Each number is 128 + 32 x the weight over its row's rms, rounded and kept within 0 to 255. Layers, rows and columns count from 0. Numbers have three digits each. The size before them is the row's rms in percent of the matrix's.

# layer 4 MLP down (transposed), 640x160, rms 0.157, rows 329-424, columns 0-31
121:085116126037135107127133102132136108091161122139145146139087119161122150128123169095166105130097
103:130115115137147134129161121156137132129098147132136131200075122087131139121105096119118077121171
113:139139177177150101123151132092154114105152114142089106117151148209071171153133100145133192097213
089:138078122095132147174139086124144117111087129119142123098137152171100127125132103150116151108104
097:085104108126080124125123145114159195053072122109111101085119152169163132098108125123171104137185
093:132142102153115142125168092154144079129208168134084115093098192145103091067125189105132176133136
093:164102135100103060144133146205114089110080138146147170120102131118090134120131131128074201095065
113:074135143102108126106123189147123137185144113176142110114127153091078098128169146147163103143143
101:123108075154142128116143120154124127161149117105108113122095088118127193127217124124188072136069
104:050154115109081174088085107093123075145094146128146096122176115124191144107180158075129152140165
098:144115111093160164151182133134167113118121135145095108162155121098121188136154136155155115113107
091:101181168106127077059143167144075026158155147131115139166105211116061142164074105127114135128139
097:139091136106056081143079134103115138154148095080117168153120088133118145124156108129175120092146
100:185112185090111132191107097150122140118082094124153126160145109145097209104092154120135123179174
099:152146089181112131110071154131198143137086107155093130122151109094117140163099127120069128087117
095:139171087122136160109138155102146138113044140185160118144124094071135125092133153129092051160126
094:147159114123089098037137143192086144128054111126122133137077116123124123123119135108136096147149
099:139155112093118194154113189157183123170170127101133217101108118123076091138137130134130117105146
085:129107143192084079092126136132141070149093103067141147145155116094156144049170161121057186133150
096:089076158127097167134079136136137131121109131121152109114102123093086151164137145057103158126129
108:125162117132103091115139109097111155151216161154146148117098185123119087095125118179136084106131
096:122097116100134166111128147133188141084152106147176145105148169113121080121032106174144114104100
101:143110118113132177128147117091163107142128213154155115112156127147144092105096149153073107137117
098:115100112117076101089156164228116134083108081112157135102097112120144128180194150103140095159122
101:149105119112101080111058133155091152163083089131109092104072128078093123156115108118124142132179
109:084132107137123157142082160160150162130126151140114063100097140119148141134140094160121133119053
095:103097115141138129153166157149136102157117092104165113125125100113088119143140131156120156131135
091:152116136170141071093148069131131146163222180179127131149093146156096163174167086133130130159118
103:117127115090131140175159140121126080099117080150082132146131136082080050137142139090102099126153
107:136121099101080153124174157145096176117140175114114091113174069113178135138138116190153116098152
103:111148145142201138139095101126100039099167115121103094100125097103047125130106143180134076102134
090:123142146163086154142123103143101154208127115133144045147184165170153119122064197128081101163116
096:088120099161098134126136169154097103167141146125088149175127136094115146174124114122113189091134
086:174126162113118148189151104133142129154131139101132145113128132164128113097146121118148089091077
114:157126148078128114099171133150103134139163122135179136124128108109152120127173101093075092097121
097:124127107034129164097127123090136193076127133177107055131075120076157148107141066146194142157147
107:115143125109096159175129136130081158149153167144109156111101118169134134125157127100157083150137
091:076145072128131108166149163115141187137151069162162109123098125213175133104114148155123093102130
098:088130100147127139158156098082174087141169114154132144112134129054156190179128091171150115116086
094:159126224079132157148107086131068093133154107143111122138158115092138151082144095095146150166082
097:139101123111132182189123118106169181151102082097143142147144095083102126092107159105128098120123
103:133187153048163126107134157119203117133134113133070153092158142158125168135141124143091150124139
086:125094158159139081138141121120100131160158110153129114085108104160147135205123069123125167134117
089:131120129156190184120105127202120068181186145102095124138129081131143147181173095141192164146126
098:077119108158100107080130115132171122147119116082091193067220122094081152113108130161055132130091
114:127109209159076135117129139100131091151109134080156095112107072124120090105175171133170182176117
091:131135085135114132076110133092113142035122098125112193168094133097101190116099105103124143169125
094:103133161131095155112153187186178093144041109141166113152136137104136148081083109084107142172125
103:187135128140135132144122158101132147106124152159156106109148156116080113075151128187150163146146
109:157136113155113156083156089238111179115115101100163185098080144151137080149154166153163152077118
095:121143073113138073182119084099071174188140105093172115132091115137152192130141107124182133174166
106:136073077114140141058109162169097095093099068156132127164147088069135187076144094089176130126162
100:153149114097117149159142125123202108154087158145088080152179166145144176161121117130102136125122
110:130121154095125122151113118177125126069130117176132087124108114106124138115153080189109181106111
098:114102213090169124168082177152180130122160150127120152119105075120061129139125156090117136155137
104:122077071134108133094188172109145133145115139098087066080162109148148176089151185119092129124166
099:074149068120141181116127132207178105191159178110134176129094172121126133150097099122144152149124
098:160125111137120156165098095105121119090139139116115083116169162203166157107131143115093069172108
092:119168148122124081144140118101059147157111134148140087117129132142101088089090116083150145121130
100:180126145099081121142172168088155197109117064122131169125083086162147189150083143152162139151166
100:158157185130163123098129101140122164152114091120074086172128115099125141129128174160157107129129
094:092126137113166114124110098133156102187110106142127107154091126071149068123149139129152096097153
090:124167117112138096182174129107143137095114094148098054130080136182120170126141098121161167128112
097:106168126115133132160140111136173104162164166117108132137115084089117138096163174112126200107126
104:121144188060142164117161176082172144156097131104113141132159146123084133189099148130124172187086
097:124166128150063154120114127117130119143097105147107124113155177107139139112110142134200096151213
094:149172116099157132104158127063177129092110117119169213118117173074136155199148117091161094120085
112:155192149118185135134171136144155131108076092101137211162104138096168111148106159144165147146143
094:145160079113115176124146176157135178131121158157140158140211141086152123121107110076126098175174
087:117144118107022087101106085098147107154134177155093142104077104083139128131081191116109057144139
089:208136124149066149139094155148144088111158110189143175123112139130119148081151185151121206084108
107:068133155104083131157158091097103149204119188061129154146114160152112125127089135177157156127138
098:126187172164092134121123124094159098160113141188109128079152099121089134113146191122100078110117
093:106055133139113136123115083119168115126155069088076163208122157160144103180164153161118127123123
100:129145139054144148134141151148069074103119100222118132197102123117080065186091110141165122120064
108:146173128117078147135107161145081134094110135156071042122126171104113135174122131123141130160159
111:106094143111175111130127162152096096172107147094139096095175172111119207139146121108121067185129
098:111140144171129125124055122181183142149160186175106129133158167170185093108176128148061085072161
099:148125114162092156142141148110143087138086149136138137070194135100109166127149115113087175131094
089:107121138120137124166222162154184116130112144160088120121124052138123108113100127090155158119128
100:159143106081132161112231163111146166096128107098171120142119207126144088148103134148148133125161
101:167189147122116131113150117153106119159126104133189136163138167188126137090124076114065143089110
104:089183097134066144098119091157132112110160121137133100130118170120087105065064116140126132086183
098:124167134146091144141078157148144171148102141141121145086161121129108117107114108130092133174103
108:134157197097152131146106148052184091151179124098137102145197150080154155108132165147111152158115
113:131168192126166165099124103111113129140110122121149164113143137083130117094129143151159118126176
104:129161136081151085116157111122046175124170051088108078145139137084133159155150059106143110135175
102:053116158111109092112140148093164130081147131120148140118150183191136140080131132154125152161146
104:121130054183139097190075147143148104211099086143120082158144132083126141137197132138121093103093
096:081101118150128089109153090131129146136113183122152152141088140107106162133164157112188101107172
107:143164128170066100162130102194089145035126131101143088195155069116127134161121187107116083147095
104:104129134078089152185140148099146125091153094132151111140094088148057131102079102172113143132112
093:120125099130159157182156165181096127106055135104142164109145125110125154095109089080128111112113
106:121170134082185140141157160116186122125115152091152158081086144122106140104117084086083147150084
096:121137180100178138169096127190178135137125178164150155065098120179185145117128116160147113126132
092:133131124087137147134182104122155077118164150110148173082122161103157146136085187090154101119078
# layer 4 MLP up, 640x160, rms 0.16, rows 330-425, columns 0-31
107:152135159140132105134140015113116131074135094146153142162086099152133116113116152136101155134170
118:111048172188136094063140155124150091117101129127137141086130142077126143101162195166129178156191
086:107097211112132142153062164133095178108152063121129187106143105089137097163092140149137084144127
095:114087162152086128157123149080149132115079131111136212129195109122114135137112190133085178103152
091:112106125139196199127115129138074085155186112062085062107123150172120205184155078161123133150118
099:112093108168158110167116107161161154099106119135100127160099108124132178098125158141118144094073
104:136171156122121132174109097117117147150115102057171151118146127119109148122095105130142202155081
104:099168123116115153126118137092125163133139107102103203144162120108082171075153132152068138097063
097:134126124180080092126167141093129102098177126106097119111128092043135182137127156123115134125201
104:150099164178140123133110122153124180132141218079122116119138149077089109103122151148149151142137
096:100126080117125166178124126080136127093108132113158152178129151152088090169171140117180089083169
101:107138108125179022190090138097116140143070103165110145142128147160143139141153140153171118175144
091:111214185159122143095110165148094104147085088124094087138091151141101137184115138112201119155177
106:063114155121142148113166142158121180145174128114093097090141175122152137170088135121139140113099
096:147130104133162130196117157077086114047172092092112086099107102092132092113117154173131140105178
094:130129117107184144086123113119121191099129143124165109127050163125127128083113178136225144149123
114:141102115132122089121179123171095084136139151154164111035124121157137139123131148137114134110167
083:150093155097132155166121079113132123068119166173074129128108097169173196161165127192150123186169
097:166167126100160054177193109114104131161196084127100117113165153097128125083132138084103107102147
115:159144060097140165120137106145119115127122127124100100130139118116079172091094139125135137131120
102:134154191109134069085080131094177100111077155126179079144156135143103107113114157077060114089105
104:137137118137128136126121138138165131122186218129127138167109112152175094117151120099087152107120
096:072025135070107103159131113160155126041129103098098086100209144114160103162166120110125111104123
094:114148144153075162126112142111123135088099159085101066152079131159240113120103178194159118168094
106:117144122144174162138147136094123115119128183122065136170146099161142113152110080091149096172109
098:112179094133118114141111112144105077141143115090177108147110148116135153118149130118032134058141
091:086089108146126169123130131165122068108108158075081117088105135084116088158165170108123101132113
106:194098119122061116130175100139079078131178117109172115137174115130083093161113134091153156089195
096:157109048050160119108125062053189142111170129143113089177148131135167109137126083130168178097149
099:143181090121155099142096088120133108090121099129103049087192098156139153158133132147141117076112
092:146101132142153167078108108170108108087096173121118126130115138125128089115095085108154154046131
097:151183105121134093133126195142103119153088135065132187048106081161213119121130105109182145115163
098:140149180179157109108120153154128114140143103130080129146164174124116124177137168174150115166130
107:144158102147146125122165101151114070111135165135167138116078179119186131119149163096139117130111
102:100122197117172098098100155124153152125077114138084161135157174099058136095113149082108134104087
112:109103156170112206145157099109162091104158145127153129161170100151168132161075096131132101112180
096:120160110179078131131150128119175084119144154124142116103131208119140144105121133086149189093094
095:098178109162100097152151095166118148154130146116135113163155115105183121127103130157126069185172
099:214082131158098111090056112107136184155131085089096115172095133095115156110096099128119130124173
099:153132190095126161079118139088092097089139107132075125139110149142154134140166173196135151157142
108:077157089091133122145103132135108158152129142162128197083171122035175138187104117105089124127119
086:105165131198143133119087140130169196129180154121138057179152137078165083116094211088143125185141
089:108103118177150155076168148161185132167108167096158133091088113078129117159150148154136131149149
101:128082110158159074156173139176140149081096126154102168076177169123040147115123157129122096113123
112:166156107147075145077096161143112102051150134152109109135119131134140135089148115105102164085171
088:131134098059137141097127100175104168214063161098122164117104118113100180147173110053145172110128
100:121100114165142137121109127152085086124100145121130148100158162139165159100121120108146148073142
101:148123113139100071151148177160120173114099158131076058137140052094145168129085104099118106126063
148:128076118144111143132121043157117173087114149096166150139081143142119103134130155167173133127122
096:196135078111157211151117123132095109147108129108106144177159135127102164158157082079162089100097
097:178030153130133136100146088113130129150149090128085118146183066129138139131167127051024110127141
103:109145148152143103152137109154107123100206103131182096142090143101167173104157082088052071156141
113:126127134147144083123157103150121142130090141138156153130147150111130087072125115092164190086093
092:123153080168170125100113138170126081157093108095112162114185102152102146099116143201124071166091
092:148106098161150112131118090105135099175115111137133119080152150144096126141148151128170137119089
099:079118165119121163124140111095093105095066117145106152110118150138175071109162095129136118127088
091:142107044090156113109126179100134053083086133098169099117108157109164147097124147146075043157170
093:114148137201109115084137104119188144084080151163144123171118156093102109091135077089172173128097
099:099158153180156129112151147155082128078103124136191174146093115165143083110134188109185185097105
103:150150151120172141169140146101193181137094176083120161112116116107150106099146182131108143076137
095:121133123171155104152182153130137092129132133165084057151115123146139138158113176110170124162103
087:201136133087150139163154101123123122155107167123130129094130155085171118144120121185167134134170
095:184123137097124133076137078175149165126129131124126140194127116176127150139069140093116144096147
114:133114111125153118213094104111111156167180118090112116149160121157105144120100119118125165111087
107:129103157128075121086109074117149166162143138115022126085148089121199158125084148157154133154158
097:133136106191140118185087100110144136134191115076134109092151114149144152126096117176062074117153
111:149075191154173088115136075131120146109128146134103077117130078124187104060149089147161094151141
089:138098129123166150143113168133152159143124167125124117123141149144151141122179134101123072169156
083:117121120103140142148124124098202117183126183106206103073122121074128080102048121161138081117136
095:160114135126125110099063091112151149171153131199172122110080093103114080143119148116148138105108
119:172156074143144148114102098139100108131127135090064136147108139093132142102114086126106104148075
094:163139055135158105131224156123126156080126163118161116069152103143171087144092178146159121145110
105:101129193152124117050113133107150077119120113096130149202078146114149159136103187150096034143159
105:150138043146124160195111098098124124119164150137174178089117107139126193086079145125105119218134
106:158111155103153184082108145103135097114150102042112125123105140085107172131178069120110121135130
104:152179154101122133131116144165091137183117143094157087119145142098152150119155190113156102113114
111:084117140134116136112126139118165136150163121116141103069115141135156119141159133151062052080165
099:144152108149096146110109091158121088171101117125085133127114110115172138142164150122131125113074
090:176126147074087150111120072061131131114170119111131154098143104131148154075183192102183150145096
104:108166130158175126111147151104088117106181128130121094168069181158224158174098101132141100109104
099:100153100173110146130096104126099097087103145162145116151187097190131161171107110121132144192140
095:107134136120144092177157158124147193161107098102144125110121096114107127119165055103138171136138
105:126147129161115113120139168155162180123096105132161096112158169174174155144162145167153121169153
098:137142147159146163148167146113108120155124098112123108124116173136155145169120088081128120200137
108:105149163137128140108089132159116154106145069186172111100102081076121043115192138087162156160178
097:078127167084144170145075104126126114116099035145136167124152161109136154156124170133102105110120
106:145133134135140108053137154132170094083147148144144136102156121164169138172105132144134132097116
103:086201124131134153202141149144158114142126073131138168101060102105149098128147185075137125167188
103:088065092102137142117109108146144116119146098153103118103136091093056111104129119058151099126111
104:098180117188137121103080155119071110132128085062043173156123136154156178147141079104164079176094
108:210081118099194080112127126070136136088149073105206184123128070119133107166158108136170156186151
098:099132140106119111149144123099137116150107111132162069122126075101170108157136095131106120199146
107:153124113161103102166105163128140071138177091153157147168134103150127106069090121071109140099097
107:115125145128108114118127101102110136121181132102121153124132176125123147135089095127132090193087
093:201095106136064148126120097126097162099141039152083150164143122059170110125105112175182124119115
102:135140163106084126205157163141115146101117113096195078137175116120149098102098112127093131129092